python train.py --n_layer=8 --d_model=512 --n_head=4 --n_kv_head=2 --head_dim=128 --d_mlp=2048 --vocab_size=8192 --activation="quick_gelu" --norm="layernorm" --norm_place="pre" --norm_eps=1e-05 --positions="rope" --rope_base=8900.0 --rope_fraction=0.75 --qk_norm=false --attn_scale=0.0884 --bias="none" --tie_embeddings=false --parallel_block=false --init="trunc" --init_std_qkv=0.0159 --init_std_o=0.00398 --init_std_up=0.0159 --init_std_down=0.00398 --optimizer="muon" --lr=0.0106 --lr_mult_o=1.5 --beta1=0.95 --lr_head=0.00626 --warmup_steps=200 --schedule="wsd" --decay_fraction=0.392 --decay_shape="cos" --final_lr_fraction=0.1 --batch_tokens=131072 --seq_len=1024 --doc_mask=true --train_tokens=906800000 --steps=6919 --dataset="wikipedia_en"
Each number is 128 + 24 x the weight over its row's rms, rounded and kept within 0 to 255. Layers, rows and columns count from 0. Numbers have three digits each. The size before them is the row's rms in percent of the matrix's.

# down: layer 5 MLP down (transposed), 2048x512, rms 0.0338, rows 1276-1328, columns 256-383
# up: layer 5 MLP up, 2048x512, rms 0.131, rows 1277-1328, columns 256-383
down1276 106:130144108125153130138129127188087133130148150136141125117126133107103124137140077122103119099152145135054085151114129131151113112123117158117145087120123154121159109139162152149086144132160117090160149141126138137123086132129137135131142138163127138108097101139135119151131075101135121147149154158115108129096120159161105123110106111154099130129111104134131132118116182068149116153131
up1277 100:114123116071175084112114141146163161110106130089130099156119141129093147141155147123146126066119124133085111175117114132089129164116105147141155157182132152168170103107146140156161132112150131128091087203129171126116121141108105104176150109124113145126140117081119112131091132129132115139139103108169159115138152145113151132144134088148162151135143158130112118107128149118124122108135
down1277 098:127131148145091124117097093169123085119133106113104145113142140154125079154108164097100086166116141186148114157164132121131087130164120165104096110145086127173114096173100149100101127125138123120162092154161116134110117168175145159158145133140102120149080105149127119140102146139104142093076087111149122122129105124123155088157136101160160091135134228125121150082135117080155135104120
up1278 094:131120110167187149103124109150103147128129137100091107092103164132114114119092145107134123144065164134117138174109149103080126171078138130124143116128120158108123160159124109139122111159135137168105120147078122091154105130123145132137136080190173175139129107139131099151144124164100127122153135151141141118142127147105104078171134078114130138103091158134174089110084139122147146162144
down1278 096:097071142115133107123118109113139120154133156131103118150127108147103135168120121147127129174163126136144148094104126153134126163075126185123136123138142086116136119125130145138128133140116142152169143123146134115148092122117130122105089104145155093136135133140135101142108151113079129124113123136096163119121101142139113112121145126137125141133118125122140118147127176140127123145105
up1279 092:119094133093131162119124160130151112112130123117113082105151158164140110153097138095090114149144156128111108152160121150143156159141096160126108126177140078118132131142138125141179121138122136097125122103139166112125098127130135157172110140166127128083101117159144130124118150109137119120112145150150161083134134087133133127160109126109137162150128121168140133111157151132103151142139
down1279 102:142162128155154142089144115127153103125130104143115128141099134124156114123162121148103139112078113102103132125134131131157098150101065112146114124085127158183124110134135141118153103139136121130087144137150122132050102143126100136112135131095104142105094141113099130140113117150145105120086111084114117136150179132113183082148140118110136123142116153076118152123128129000138185150122
up1280 108:128127165118137177124150095103112140164137136133125122109111141128169148115142132111125090123125161139118062112124138103104115143092152127121138119102146147117120118081138101105138174152141118111104080138153120111116175114125090108120126119136147096117141121142112129139128121073121144122137129143138111127156166090134155175141148139121150084133103127113096177114157135135157111147128
down1280 098:118114121150097111113075131147142113125113123152112129164158104119143134140075114128133164136129078157134227172115107106145175112147108130155159134107130087133144145146094144102123115142105101141139103121124145165119107158135133119146124131119130124115118121124138111117153094120129107138163131116143144112128118154127101124113113123150117169132164100139144101154112165176114107130116
up1281 094:129152096118111104132130094116135115126111121120113124109109141119133107126147147144045141080143099141123160137100117155119115099120119123095131147110077093130124143138128145134122111160135101102177067148140165116123092107119139169135162164090127161120080121128092099116125120114111125114133164132102108122139135090126155117109108118113142153142114101091165132115087149127118104161144
down1281 092:103082079120107140132075110149105099156121153118103126100142097129155142140114148113093153156119125112130099069171068126106118069103146144088120176109064105168129175127139140146136076111145158160146082125146131080121148115121123073147128156115139137143125124127096112128130091091161142111101099130097102140132143139127159129132130122109109127145082152082161111147096105124132123115095
up1282 095:131134113118136086123135168106164137156134112177150150138128182142121130131132057140139185107106114147104146129066118107115145106131089158099142122108117085186155149106104114105090119133162121125098138132176157132108137135126155119104127117084118172115099138090131129116118148103168122160099130088118148090131142111147135082179116156125132117078135135130141126130098123213126151123113
down1282 101:129128166113123141116152102117131158142101123151096136105141130105137112126094118132136095124113129102167088148142146121113115160180134093167133093180093161107109157168138112164139140118149122141147165109147140140108123146131120112138158138123120098112116127116131160137090133104085144138116167089123119125119132109123071137105118143137148140112119112126118093148132145255139132139114
up1283 098:102109134130151119118110129159131149102079106094116108093140110115143126125114112146153129118114125103140123142153130153091101134082140128151127137113089106138150142134120119136132127107108130101158157145110141175166097101147107136158135135095141126145150154116157132108098130092115098145132141127087069145093147125145173066140128110117113152123168082162170103080140067163132146134146
down1283 096:125082139131117094125145147138124159136134149142166159113126109108111151069118106116134177120088088117143102135148105123161117096158122080131119097119168126146152104100128111123128119083140132126106148122103086076094117069091097160164104137159142125107124109108158104120120120121145143086171122156139079126104145095087137127189139104170161160146126118095147126171084074210152150090096
up1284 101:115089120126120139078158159153127119142115156100103161167151135113133133145153151153129107139105122117105090127124137083126133191129117108139063145094109178132112120128179136172139131120100067120167186129120153108131107148121149125144138108137161117119129155133091136163126127103145109113118134134163099132120143140131143159113108084067131116167124151095144155125149094129121140163136
down1284 093:133164125098134135119135117126115140126106090133164080174154179148140151187137137115134156143100139110103129124183112103116141138087147116151109147124145108133151072127131132161126111126131143072104121156113134148134107121120136131136122149143130155128099104156125114111134131117144136117131103130128138164125131128123093053139130123093086140096117112125145167150111144148147142135151
up1285 095:133136188175139152131139125157166182135143160062146134134148137144098110104138121142131148120122150069152129120119148117087111131110109142132117112121137119135145132098108130115145139154178127076122132138129114144110101121150115144108120095107151126092128149094101128158086111137166098108087161140109104107074076140155093095110134111144066125159096126135134104121071145150170137154145
down1285 091:157146118173145155106154125151114135148112139123127131148128150117096113090126063133094141127148101115136135122095128061081105145105134129108110131109166150140113129132125119099156105097113159138113087090100092144173091159139175067149137120115103087139142131110121124131144125132136145141162149150147170146097106112158153141170125096095106102108123120112117114130125112124110089119102
up1286 096:097126110148109137128112118151167137152150152077163158091115115163151162107116138142117108151151109142138120140142158180143100098127089087147145133135127166117107161160099117120133104098119125132120140114174148120096162130118087116114177127112128120106148129125136144140111120109110145091112109100119102098101145077116125123159150156165098123140095091118158123102077099061109103133137
down1286 098:166131141076112142109122131135112116131145117091083133134103071087165152167121137092096123113127154124127152081085111130138154114141107137176063105125113154136133139150126142161153159155143095154100120116090125137164109132159082097122131141104155124134163136137135089134135133150115128127154124148163174139101116122100146129105119127098137100115098143118133097094111141047154136160096
up1287 093:176098094142135149108120075152121141112095133130137115140154086156156126143151136141105132104139105106132167125155145158155126170076110137129146136111141185117151100119162118095119136177151123104160113137140153157114126097119139073103134123147149134124123124099099120135105124139132118111122144138159126130129147148135200117110146110106128134125150100126122107118108088130145130121141
down1287 096:085157098083127108107126131108114160158200148116090147122068152115137100089106107135092156156114089111081122130111162128116120124126081111128103106114065148123127160154111119109158160123144051148169145105127152160146112141137150132106134148087159161126117124152141124093143154101097147164139145146119098094109148125145086132136146056077145072152196113156142146099099118093122089127143
up1288 101:145145126114120157102143119142064120120129131131174114115103137125114102128124095137129118120151133118091137120091135082145131168127152132129126131137123120122138176116084119117071098135082124156119148123143143155160114125106155114171168147113140144099088144162107134123110118094145131098095116135138139106082138128159149132119139150096139098137104156137130139112151178130096095138129
down1288 096:114134118166129112157115132120153137179093157126092117132132158122156119158154142122132167114120146120166105118190149124116112092141162078168148156135090130117151106125118124159143140093078134113097086143103117125133128130071114093144143129136123165126134103124149144123171174103126123132085169096116114115085141133167114161137119145126108132105092139109128104146126118171099130127082
up1289 100:153122119136083155098121126090155095084109176126106112109124160130140099166139136114100103115138154144131177125161119140116096157145117153114121142174101167171138116134116137131147135115089138124121126121088179131131152097138142091088127092094147107130149149094121146094151183088131101113099120134139115151104133127114146158101120138135143133094121113150152134153121137112114110156130
down1289 107:155175131141135100168125140150129132150136126161113114080148132136117116121130135118108125097158114130123160118142118115126096112121133133129091121127152140174090146102108184129138123135094123183143129071088158120160136105104135150136102160131131104106096081091114140106132131120122140122117085117134108145089114151110105087129163115112086146138109136162168149129110181150123167130159
up1290 097:118136131165120102128150153170137129133168167128121087103117123098114103125120086126138120121110127138133084160145138130130122148135078144135110120147096145156168165146094124113111115140038115138167139057153135157121146125112101109128147190120140124132124149119110116120112137123119140135150147135135122109138165134135118095117131144126136170129146147115128170125131139115164136191151
down1290 098:135164141147169114105071143159119156140097185110135157139135120150125204143108125127126113136088120155168098069112130130132135084108145145173125100163128109104091165122184079124150119129101146203124138176115159127109130102121158118113092120170130149126130098121083184142106130139115076101107136103126124146086145139154095135115133112121083120126107159152143129148151130164150139116137
up1291 093:090136116129163109151120080125160132100145120102125142109084155105169121126150129142101110143138115175116098097120118137161101181136133128209112108124155098088138126117132130131085173111121125141128140178185123099126159119128067139148115132161132125147147113150131095144091091127115128120140138077125136126169173110131166104080156160147158181143067153106144119116134120137146173179150
down1291 106:174114160128105142102154156154142130114124161172151106112164105155140179126085126103147130113107109096164153154132162123124159092103113105061159133160151151170112113117150148103147103150148134113156090066082146124146088136149158135102115126093142119131102166110117144139145180123163131099120110159118098134145137145152123133150133105117121106156172126138115101134118076150127127082118
up1292 105:120125117109130113075090122103160078134122107113136133091104130131129151153145122107102126143086144120074135146143109171117125096107124144116144105112086114120132106144116119126160100115112125081125107130097125163123087113167170114121139140134132132146132166090103119105127120125140093119076123128136097135138150163105149095175126142114106123090139125136143153132157144188134132149087
down1292 104:114109101145136131098128104115118125139144138131138142139152141130151148152085146160116096138176110115107067131123152138076147118105125101105116111097093130121157112171112086105162106149113107095162162104102124147133131117140128104133127151126128163143111148102088131126119138127140116108165139142096116173105176097185126125121137091135130126120115118099170115114121106085122157129134
up1293 097:141099141203157151126136102115086118121162160153107142136115135098120091128107145126095099137147113122105134122139115091181136155114086101164165108102093144122152150099115124171152135176157099160093152102109131086145118108161176115095148156063125098143164170129122145130094123128148133104126095167105165138115133146099122120093133147136185162109109131188126120127124135141117150160125
down1293 096:149130138115164103144166097145121117136138148131149168093119120153108110091161115124129114138119123118159161135119124135135183153095135100141129146128117139119078151132160129163114111150114091144118114115177120146068149117137110148105122094109159183104113132130143122134121104147126123140145120150137109157160163127155138113094157106115088147131106120110081103133144132105156104129133
up1294 128:147095129096155145103197136165118112148100139133121099123119088082133153176098132157160101142122135129155124116117138143094096144106112124115121125109098141146104064118075136094164110133160122176126117140152118119193164137148103148133122122123147107175132150123131124155120146105102137094141141124154083148140162113109115094141144151134136138131091125114086146147088094154144141134116
down1294 135:118103151167089156113142142132147143144143140135130094150113127083132181115131137135104136178140125130102155119170106057130085206091100203111104095094107120191118154131099130085163127107112116140105150110099111121100112116162150107121117086121156124110106106140155121132130133155099083105138150085126143172120195120109123102116144117083153096127135133151101122153150121193126158126119
up1295 107:118104129172109137160137130093141097162138095105112155115058152141147119114109170150121109111109139146178100120115138171177121110130094155129095165130130136140124117190107173135120085116057121096162105175102087179178123085135140118124130088112130110116137184121142124107143158151085153132136179097162082114099143176143135138122143162098150157148134102121123120087148108145090094121117
down1295 106:150112124157099152094136117129146106102112151159144099141130079134121134125133126129163110142125119106153138096167105165103137105123083126117129108154142146083128115170105110150124117104087144123094113080100139112152155144143119182134121102132090128097114145165117144114103100173149135121129099122118112179122139158164113143137121063127111123122115131119082112142134081155153099087150
up1296 105:107148126145146145115127107164144123094144147112114121131156145128121095115144088153073098112157152147128138097077167121134108131104141150133188117130101137129119149163193123125171145153147155164130127128107107106109132154133128124139150118131151102169128091144140133107137115116135114140146125141139112111124082163151127152101134141089137166135123135108111143086162169131135144134134
down1296 104:145167127120128136109137110143115098125125118093165122128195134097150134120109096176093157158130163074133115110153144165153155065116143138117155128064139119085103119135139100136172166128107129102108127138125134169148112113118158108147158116168120132155142117151128173161140112166114089106160132074133092102095103142109154123112122149126095148131098123131098134148111123097145125185103
up1297 099:062150110130106114131092161132109097138127113159123135127158139171100129124112145114103173096100130122174143157087147088115106146106065120126140100121102178120127138095096114145146153119128122187124173113121129083138130104094114129170143122125117159123098160125112140151102099114109129119134140100156158141151140106106126099104141143088091090146099145120136130114109135132112122153166
down1297 101:146121115099152135130127183150131137171134089116060100086136095139112123134128140120115134098121163160124134143106109122113133111130115074153104164121108163168128152173126119139148168115149122139176114082089113179079090116151148146169167163169154127147149154145150096151138117116148144097158106110109150110130115124132109084114178157063155106117116129098165189123143111113115109140133
up1298 099:129120148147157166124140100149113112139131076117160149166098136129063147137096142133159063119159113125111102101173118121084116105091167141133152138091135115091110113128111154085155087101123141101152113131130160114153144077149088123106172119123152050131107142155114121167154126151099164139145119157147151122120161152156162126123106151130108133154093188115132129113156112157111127149114
down1298 105:112158139135164123126134110104131146123128117110141122165119136112138085128069094117134117136152104118114119145133161119131123097111171125122145178106116134121120118130114112150140112129137165122092124109144111140147131091123133086142156153113098126098145128148140143168131121100122125137154107159134180114094154173107138137152130141121125127146139110111131106137129113085182075168122
up1299 110:129148168172129105141079124113169114095188118083135152130097110090107107125094117117145135126151082128152172123077115090145132152098118100107127126079129155132138091119102123077130099105126085119126164123156112147128076141139136126126150095121142142147115136098099096140128139132111094119143126107101109162116140120131132134132087136138122114111134092088104137125086179130118109093146
down1299 136:080112118092118103114088115135137094135164090123125116115134132128103151146140144122134150104141111133130168135087126092123149114141160107155139132119113134109105117126099141093085146119118092141131156146114121155119163114162140129166139110130134155128142085153144105117086097135117152120098122116089081124050148142150148102157113131112104155160144055086162107130172133218128065096149
up1300 100:110155111151120134099148095133132105095118103126147132075159102154170102095107085131132160072062138139127154121120098161158081132133091126164111103121112095127153092114149093118108127114117122150119151092116133125114133117131124119129122116125155167156140072165111093113166106086171162094149101168160193131133138141090111147169100174136112133131128101099130168082137148142183116121110
down1300 096:137142112144114119139137138154163169117123136135097123083156121125157143127064102128147163124126129133173131134128133148154088133079178137164111097079169114113157102149157110167090135156104154170181126137100171141118143136128174112154131112135105143131172156144110088099118141091119093117121149152134102136128100135129141160192110130187122114128108077135119079145130147191124141121130
up1301 093:148106118161124161172078133148143160127131116093122162119155111111138105110131133186168114109113124178144159117138105163132130143119144127100076123185127098132104130133153106126112142115151137109162139133148138151144152089132095172130079121137090168164110096139104112145087113104164157131147097154130158149150146125147139155155127101085086127142141110146118121093113159106094162123109
down1301 088:071124116125110116138130138146116157123085127152082124132103152128106105099128115135110154116137084095124162139129105116159073103124113135129089119088062137116128133116096120183127123091135153129173105093110116135142126087101118069131127141137105108137106139128119142154164111123132114130112111092146152118080137133086151130095083116165154163113142097115102072129127132072123130171144
up1302 101:151135091097098165143102145158099114139096128166114151129117155146145121104135158126118150135130217154157133164089143105122153163142137126111119109136114151162111142093100154132117132094101116108131130129146134122130143140123148145139135141133108082143107107119107150150129114162144099133102123141126138128112119141080145127118135140139099159114129099144097135110109135134110126121150
down1302 104:159101108119165157115170151108097152127135123118128147138135154158143147107109147088095101131081141108150134172108126179171151110107147113151139148208138135098150155153137109118123095119156114103150152110122111149117162126056166144132130127116121137129123097153129088111153095138173136159135054117059178121150121144111113112088108115136122153179157118144121128121108109101103166119145
up1303 093:125154125100137104112110128140118115127124181128138146118118145131135140136185105157148155139114150114073120166155164125142145130147149106144126126114113133137129125120093183121157115127136116150109112151116163131135163152079139109133105117113126143131135134150116130113159156066156126120103095111164090106140155116126120124134125091090092128128142114113144137132122109149091117099089
down1303 099:127161123084098163154156111107130109117113101139168129096122147099090097190142128126122138151148137141119143137112108115116120103123129181104087134114119162156101157130149125170159155114126103116143126127125139154123162123167140126092195108159118170145170169099144135116132155160100122081184104107122123121082158152124142130152136171162135118152129100106117108128136181063091108148137
up1304 093:131116088111119133162163165124150154155098120132123103144110128128133120144109138141143145115127114133103097141124118151136134139115125111128143097140091095090164135100113140104113121128122128094093123151126133139114102131111119114145091112125099132122098149154138064162163093129136161146132158150139082147135107078116137063148136110120143103117117134114119114114117113162103098148142
down1304 091:156126176139133100141172110097105090096114140121146124125152106100118144128127093104151100118087129131134104110119140119099173093154116127102108125116155135129128131088097141126134129099108107158140115115145116126166127098159100157144145104129124095147106112093106116102125188158111124110103128121111112145133105130137122198117087134086109127134115125145130115082143134104089142098085
up1305 106:146131157088097128124198114112140135120115124113122139144148113099119123116150115102102172101118170116117126117113093120119141124109121115115151154124151148092133149136134122136116130157105137091171086111157129150167130141148113156103172145144127126104116146140108125150154105131130140132143091171159107144096123093129150130129117135125148108109118143161137098134112134111121159151114
down1305 103:141117113066134160123184140087116123137119099152112109133131144098156131159111112150134128104149131166102108123090129109114143122108143152098112109175147157143153097090157127109137074162135136130161122092092097131153103136118154135174166154106162115125132111093121130160140119113114141096142153128127146118116123119107168109141160134147128151160122163132117115122124153128103112121097
up1306 107:135164144135120075152156157092115108089140097141122149134101107109131147161116113163155109081182110100170121147102136105143140151147122085099131095145127112152134120113141137132106097152159098105168132148145116106119170179077118121140143136185109154114127185138140146156098156117191132133119154098135146125138182128100138117134138115143080150105170144162126118096121153101170116110130
down1306 112:147128122165129084167103123103065129106096126166133106123126142073121138116119117097098148151093113125145107119135141128138094140166176187129133127125122156128152143166125092146144132137120126097097082149143147122133176136150149128161132173150086137172138104110120135146128102126108160104139158133136130074085134124149131142089130120152152170145102091131173136118120116150136162096140
up1307 097:107111130116104171100147114083125140117120114191166135125154147195107157178169144106176152136156137089138101143163078072131133115136167164119123118136098127121122137108156095157168104117148132112146113115129134141155164133113124141152151109148101144103127122155095103147122175145175172151152124159133130130128099111149160106110113111152122115113158145194124132117146124164107121142100
down1307 090:141083119110103088152117106138109108097094129113084146160109093093130133147101143155098134136143093103141104152123144135138081093153133110108151149117164111095121141092119088121112121142111118126157144113141145161161088095109141113136116110117095106182100161143148114090108109136100107114100135111061133103118180131106096121145143108130100121142122109144177092094109114124111106128104
up1308 093:126115096071121206143119147089145096133115145158126133139129132099139155161117142114103153167140137070124146157115135140106131157096133135100143123096124130152133147170136123092137186090157171129163102127151129150115114166154110137142097151093119125152169151137126111130109141094106095104105063133112094142162121110171127115102131147134127113144107174126172150102112082149089140159131
down1308 096:107107146162136100116162123117145126100175139113126112133105119150130149096126162119107106142166114134131110118116155139130113158178139119131138091143117112102066115152093110163110128214127116123092149101131169094112151122116178141147127136114137158104100120086098125086123091149176116128159187133139134124116142112075106111136138082122122124127113059112101148113162115048148112085096
up1309 086:109127153142106111110109128129118135125147087128099183116143093102142116159112143115077114134147154142119140133131126135130145134089134190088087106079101164129114110138143138168140138152123148141137108141096131124102136101125147121113137115154122130102096112084122169126115139122133135146081132104101158135148108123146129121168112138144088101106081106123108137142178166155130122167134
down1309 087:097120101113137109125129136133118164130148108099122135119113135140129112137160112114118145153148100127114114161092181132125162129085102104103077129159114135078132125111074091091132133102183124158128132119126167085107123133123146109142133155147131133102074138077139107125113117128117136118093090110137133106120107132110108127153131115120110154101137135121138165147079120196162115111118
up1310 101:121132122154092137095156184116136184147133094126105148137114113161104093140107081131082159119107118146144139133140127104110164132151102129175119163113142109090142164138158098128151084115073133138129137099126136104110176094102109146142141104130139124142159163130150096165097134138105153110123112107128132121117150167151117107146148143124129132137115117145146156131172158127105065128137
down1310 101:125139075170072139150116092163133120143096102143138124187117089170107085120131070158155143120092117099078124126124141079120126078146121140154157115132153160153126111113112095100148160159108157134123110131115151124090109113132146107097150115123152129094127137164122115115139171123121069087119187123126089098087129131135135122138122149185106104140110122128133126109129124051106109149123
up1311 089:057151126113111139112161152117126138133123108079120125120090143110117119086142111148108127118140143115146132139103139135168069144143133129169124113188063143113140057057169132139175137140121087131105103121126151136111151113142141111129181116114093151079151130153127125117183140125106130106162108168131145124124148106149122142128140135118088163119110150093125119117123126142133123141128
down1311 092:111079124124132127110089127139145089166143091138128164128114114128135094155108158109139143124110133143119129131151112117110189122103070128112152112157105166151127127170158128128125121093110156130125111166115119120145089143104104094131125125070108105112118075090106185171130141092151133110136098145167151108150137141120112144135119139134086082140132142101149148102110113153115125100100
up1312 098:163117168134171098142154120141165095139121109124144158122149133097148125124089105137087119088127127095112137126174148173121148124127127142152154097165080103153114118178144103149133149175125142075139164164098131123094072147097170151121106168126127076126139113109131107148125127137106118141171146066134114127166096143129130138109202123140103125090126117117161141115125127169135118145130
down1312 101:079115092108095175079134100164176127156124145091113132124087158131108101099093095122129145094112078144070100087101123118167143086123137146151121118159122128157168143083128127098070087132099103141127086144177109148156170127158136134128127152099135076095122066132115130112151191134169126107149117088096134131117137180149092150136129117123123105091111181128098117122099127116087143137117
up1313 098:125159143163115146102168128136131088131118134106142128102143116146116118102118098125170144116168125176093163106110114144089122152128122105098120169150109107121142128150104186112136084117106128136112135101110120142139158144149167105151121139092076151104105140098136131096080096130109103140101170138123121080174161132085109131139158122132145148126132130147115103133144123175111141136150
down1313 102:126094158094111132162139111123155142116121161182113171109124180150146148137174116127112102093153126150068138129090104130086125154114121089140101117138174150136141121115136156139107104119104143163129153109106114137128118124137131129146100122142131129124137106116113111130079098137124158125162087137131131167120095115126107129116147145171146094138083133102064097144133149069126116132093
up1314 098:178119139137132134123085196091136133141108103097139125130115148117118176128102128134093140144115129166159056119110145138121113160166130107149148157140163127108148112148147142160144113157083107134139100128081081130087123128034132133115134132094132110147164159174146116126101147116138136110114098115106127142089118086166109122133134137105101094086080116152159132108112102122110160132114
down1314 097:137119163131149120133123102164107141134104132138143134179103171090113109116097144173140097105115102119130123110142131166104109151143116108133138181140146166149106135104132113143105131136140095125155124170101074105131102144087138119147154138116120119120153133121133134142126113107140093129122141092133112141119136119078123091141149155126150091098117110176112131127116113035137162068116
up1315 093:142119132120087103145147162098197124109126115118124180090115094098158139156114131109071150102115162140118163121159090161179120130151087087168121130111118068125122100123123138163169122119122133129117135110110140124150198139152135132156132129098150138140184114112134145169136146126093118127094153095127142126087129122118098167109106106117142126126102185160117140174154161102109124087122
down1315 096:126164143076182146130120128133110113153129152115131092178138127138131108068124175128156059122139150104118139177123153135110121155117160134092131087088105178092102180099140112119137119141149129113124129109132083126168091134147123139112146130142115114112136113161105113132117118137153133146139129102127124116153139116129137120097129163131135117125115093089115144091102088123136153149139
up1316 099:140166116130136119105138150156119090102118129130096111131128119123097141146077169139117111153099122108107131133124121160122104133155106110107119129102098119112101131172104124135135138131113163175138160146112151151120112122148127136143131159097100107156152175130088114126152175135162196134132129085128114114181141127164136108114134166120105102155118117108121136073123100148105131120138
down1316 102:149120152156125121145084150124114121104160138124122131145139147145094145176157112173125151132121136114137132095150102111143153147125137108124116139101098121116103092182105195132126136077112088132148082163137125122108085099144121158123187134139138121135138117152166093135123128107127147105145132112156109159115169087081103190116128144122122113087126137155132120133104135138110148142095
up1317 105:117129135109101125135100124104110105114093153135176165162133141156166123096111112157135123139116112128123142127086166152122129091115130145161161169095092125115130155142132107169100100131124095127105133130137118163172136143104123123108159142124127090095126132141108098140134137111127128071080139153132112179133143164130137137127110124156158134132110111132133111117122134101078145136128
down1317 103:164123139108149093094110131146153126112142153119124118103147152115127114126114153147096117126143099126146143146166154122112123135129114149153131112170080116150111138119137141139103119144119175104130136130089104133116129147141086129109141125098113117110129116155129117161150124113140121152076135128131143130127124171143147145119114096139108136119122090131120118112063156087142136157165
up1318 097:153136145139149165136149161147103148104141138124136122133154115118111146126103124149139113113139162100117089148161125124144150145145110170092163125151189155204135135091142151108161097167124128121161122148142143097113126143124116146130156122137129079159122110117131115163129135153123139106125169093141130128115124117127097134121095138093094119158088134104132133131088094137065134134104
down1318 095:119077131106115147132107107119167130105133104122119152131154100148130141114117120161109123153132137123132144128110105086109143142130146098145140102126152106090142121196172102177092132143115167140147132124104097153122127125127110111144123084133122157118153131153180167081129118145130131100134167162078109125115159136128143120164144128185112122149122111148093143143159152167144126136128
up1319 093:133119089131133173137152149162137114115116124123125140077088061110086154153138133117172118111093121117141135128144137137126140152124141128119091132140148107143155115101133108158120062113148193139081143115140171172115121120149128099126102130153148107137093115172114143112126162113122101148087127117074139116177126157119126141130158157144135117108130128093105173101105102103178086108144
down1319 093:115110134156117112151098126137112166175111096105149118109183111110138138148073133126085139091172130140150108135136088087167137115118141159148135135126098111127150118120127109092144127125179150157149115128087157155116139157190155152122166135134093141156161082116120134106161133106085125124092151108108120143159095145195130114135118103134145130126142152122132115125153107126103137137134
up1320 099:106101116175140060099125154106162102133091160136139117157129117157145123106144119128178150064117136155144149142146125136126094133143133131133106109148131106110095127100161145149159106129131135093144104124101168127149137083097104121110147133118101140086134087159124132138149153128131124112144087098132126104110122120161121152143143110175114131092128137131095125152171111101120149177132
down1320 100:099161126120131121148118174135169162173103117097138146169143116102123118115143149108125098115125144125162145132150173153164101160125155105156130127120121120105131115139100101135133148144110127117191154111147156116128147147116119114125116138130150178092119153167143130106161136132102124106104128129100160135080120119106149108126103143140128102091134110125125159172147163132166102129132
up1321 100:153163074125129155097101129116119066121124135102161162138163155145091129152159157150146118105095122107121118126142156120141125089116136078151127134145142098132130152123130098118120118098121146132122132138116143150183121125146154121143128129119139162127149116110107152144166099150103120124126102134143118156117114122128102147134126117135140082120110159166113120132145114129069155116107
down1321 098:126147123125102134157154105129114144138118121131138145148137117142101146095110137121111102098076101139172120102096142124108123132043123143079130147128138137111149111148141149182163092121156097143140131121125083089122093127162120126106116136133171154141102129181137157158137150152134109135135130196148093133126149163120153128110119129083131135144144113082114148154144099171095127130118
up1322 100:127131118140143099134132101136124165135111096157102129185146167105127095130148155112118160094104118106138076090118131108105133154118114122162135131107122114105148144094144122164141117146116103106147126143142160151104127136144149083112112144134115107153124118147132113149144115149103158131100122116119085099111102146115145172120150137111063116090099108151118142106128136138118087120120
down1322 088:109124141134115125148088119101165165134108127101103171097122132124151083086151090127120142122092149140148092136071113130103073099133123074151118149117132144134123126096148105152121107122114137132129127106179133138148084121112174127127127094113112136154109128169112166176156102131155133154121154153129141150112108091125134127190089143098181148116113085127175130150142155092107133175122
up1323 101:147117142135096149115177117138128112168113080157135147136094118104144113127107139105085147159112201115139117139172105118096146135145072129095154107135142125106118111120057143149110098104109132108111114117125090103109099129128133119111153104107161122136120088138132113131144138133119129100145153125115134124121129136133103117140110083115105095140113124118112134130098097219121107151102
down1323 095:156133176090107128114110092099116147099134081105133122117076146141116102100150091091121120098123146119137077143073111169162119160129138128039166125144120158117128120127111125137158125075149108116159108135123137148125147121118128168161112144097144169100166132124138136138131128139111129191132174108106144132115093128108134116095112114149147156163136111098114148110103099220158126161119
up1324 100:151113132060189121117111121160123154144146187090160145135140111118164138147102176121144135100132113123130147164108119106167121188132151142194107117156127120129115180148119108117130117106127058112087127138155119112140102110127102094154136154131112100082132163165142152187109128123119150146154130112179131133091141118127125122120156092127110110139102090143118113104088088152153166124123
down1324 102:129116160133139142138116105141085174080129122104111115134093092092136098127073178117165171123120170123149144139122122095145164114112077123151149182107148101146115092125157083131132081140155119102130160137092106095132110150141161118125133153132046130080100104152135137112090130090103133141139130121160128151122138117127115196144176105115163108111094138151082136138104118081146119116131
up1325 099:122124147131133106117129149113111164105116114089127151167129140125116095124133122129104109079123108139147136109103113125144133121140105160140124150107134126105137113063148123124161131073117117116129093113095163146121152081144152072147120126122109108133143157161131069136123158127137135146117109119150124123105136185125116148155113162135131154160140139136095108153133097086084208146149
down1325 101:106144132132170133141167170155103156128112097137151123166119127151120128126137133105098156101121127077174116092130125130158117131136103091082164128128182083098151177096093113147148135135150126124113180143132143133152109131145095104110127094113095120132141106117128157141112132148150144137098150124131125120119150168104144167150156150127121138153114098081064108148134153054094156190141
up1326 097:119134143117134144168113124162125063130122152111120107145138126108119125127135127110133136133154115085133152108112106161126110147109107138148096102146110081159111075115123094131105130111150102141165139176111119151143104108118072105110128158136125111132103126100087121110078127118124106115137144164106159112111149106129135148099123123106107107101157131092174129155126151082151133125127
down1326 093:137154184146112090134137116117086123146139120117121107093139114099115148109133113141170179120115119107137127148110129149174101119117097124135111150143148128121129119123126104066147129170119110137121100148107118150104139126120126108141121117091114078131109147134087139097175137121178122095128149100156142153109148119171160149127101182119135160170160136147110101090142125091150163129137
up1327 095:127091158133130137105176133146151135139170120113116130144122110116157111102103100090110166096126120172151118113124098138116140082150121143107131124107146099097141113174072085110102147110143062110134130114147150144128150127147129120113106126156126141170129118139114143162105158136087113099142172140114095168146112142087118134148125090128124124087126145129136173132109150129095116115109
down1327 092:155126063148133110096116122131177099125113142144141120151163149118161111143145109114080111139110125092142157114129148135127136117108141109149168157138127138182097141110149100124166104144117122141141075165122125117145116138145098116183108134068122128135139115140099147099124090138174169119156144153150136116109118142156150124126122111113133083132121167121102094110129168178164148158117
up1328 098:091120126121140108120114102104110133166141129141137126157113084147130152133118118132131114111154153131129142137126116124168105120102166134160097103138126104156111135105097099140094136124145148105140109167161179123153120112155122131129165150136095127082134123121133146081134134151098142131103126136174154120123151140139099124148109105167146105129130105086125114134135151063119126111139
down1328 100:130107130115187177123131160176130117125100150099090086126074139088147124134121164171097118120119117134074123129131100128137149116134117158107161154158104145124118145141134132113150143137139106141145109110122138114148130105086093176131173125099154101102099108129125117114124109157115115133069128121163119147104112127123123152108101133134147148112173132143136115128147134094146178114120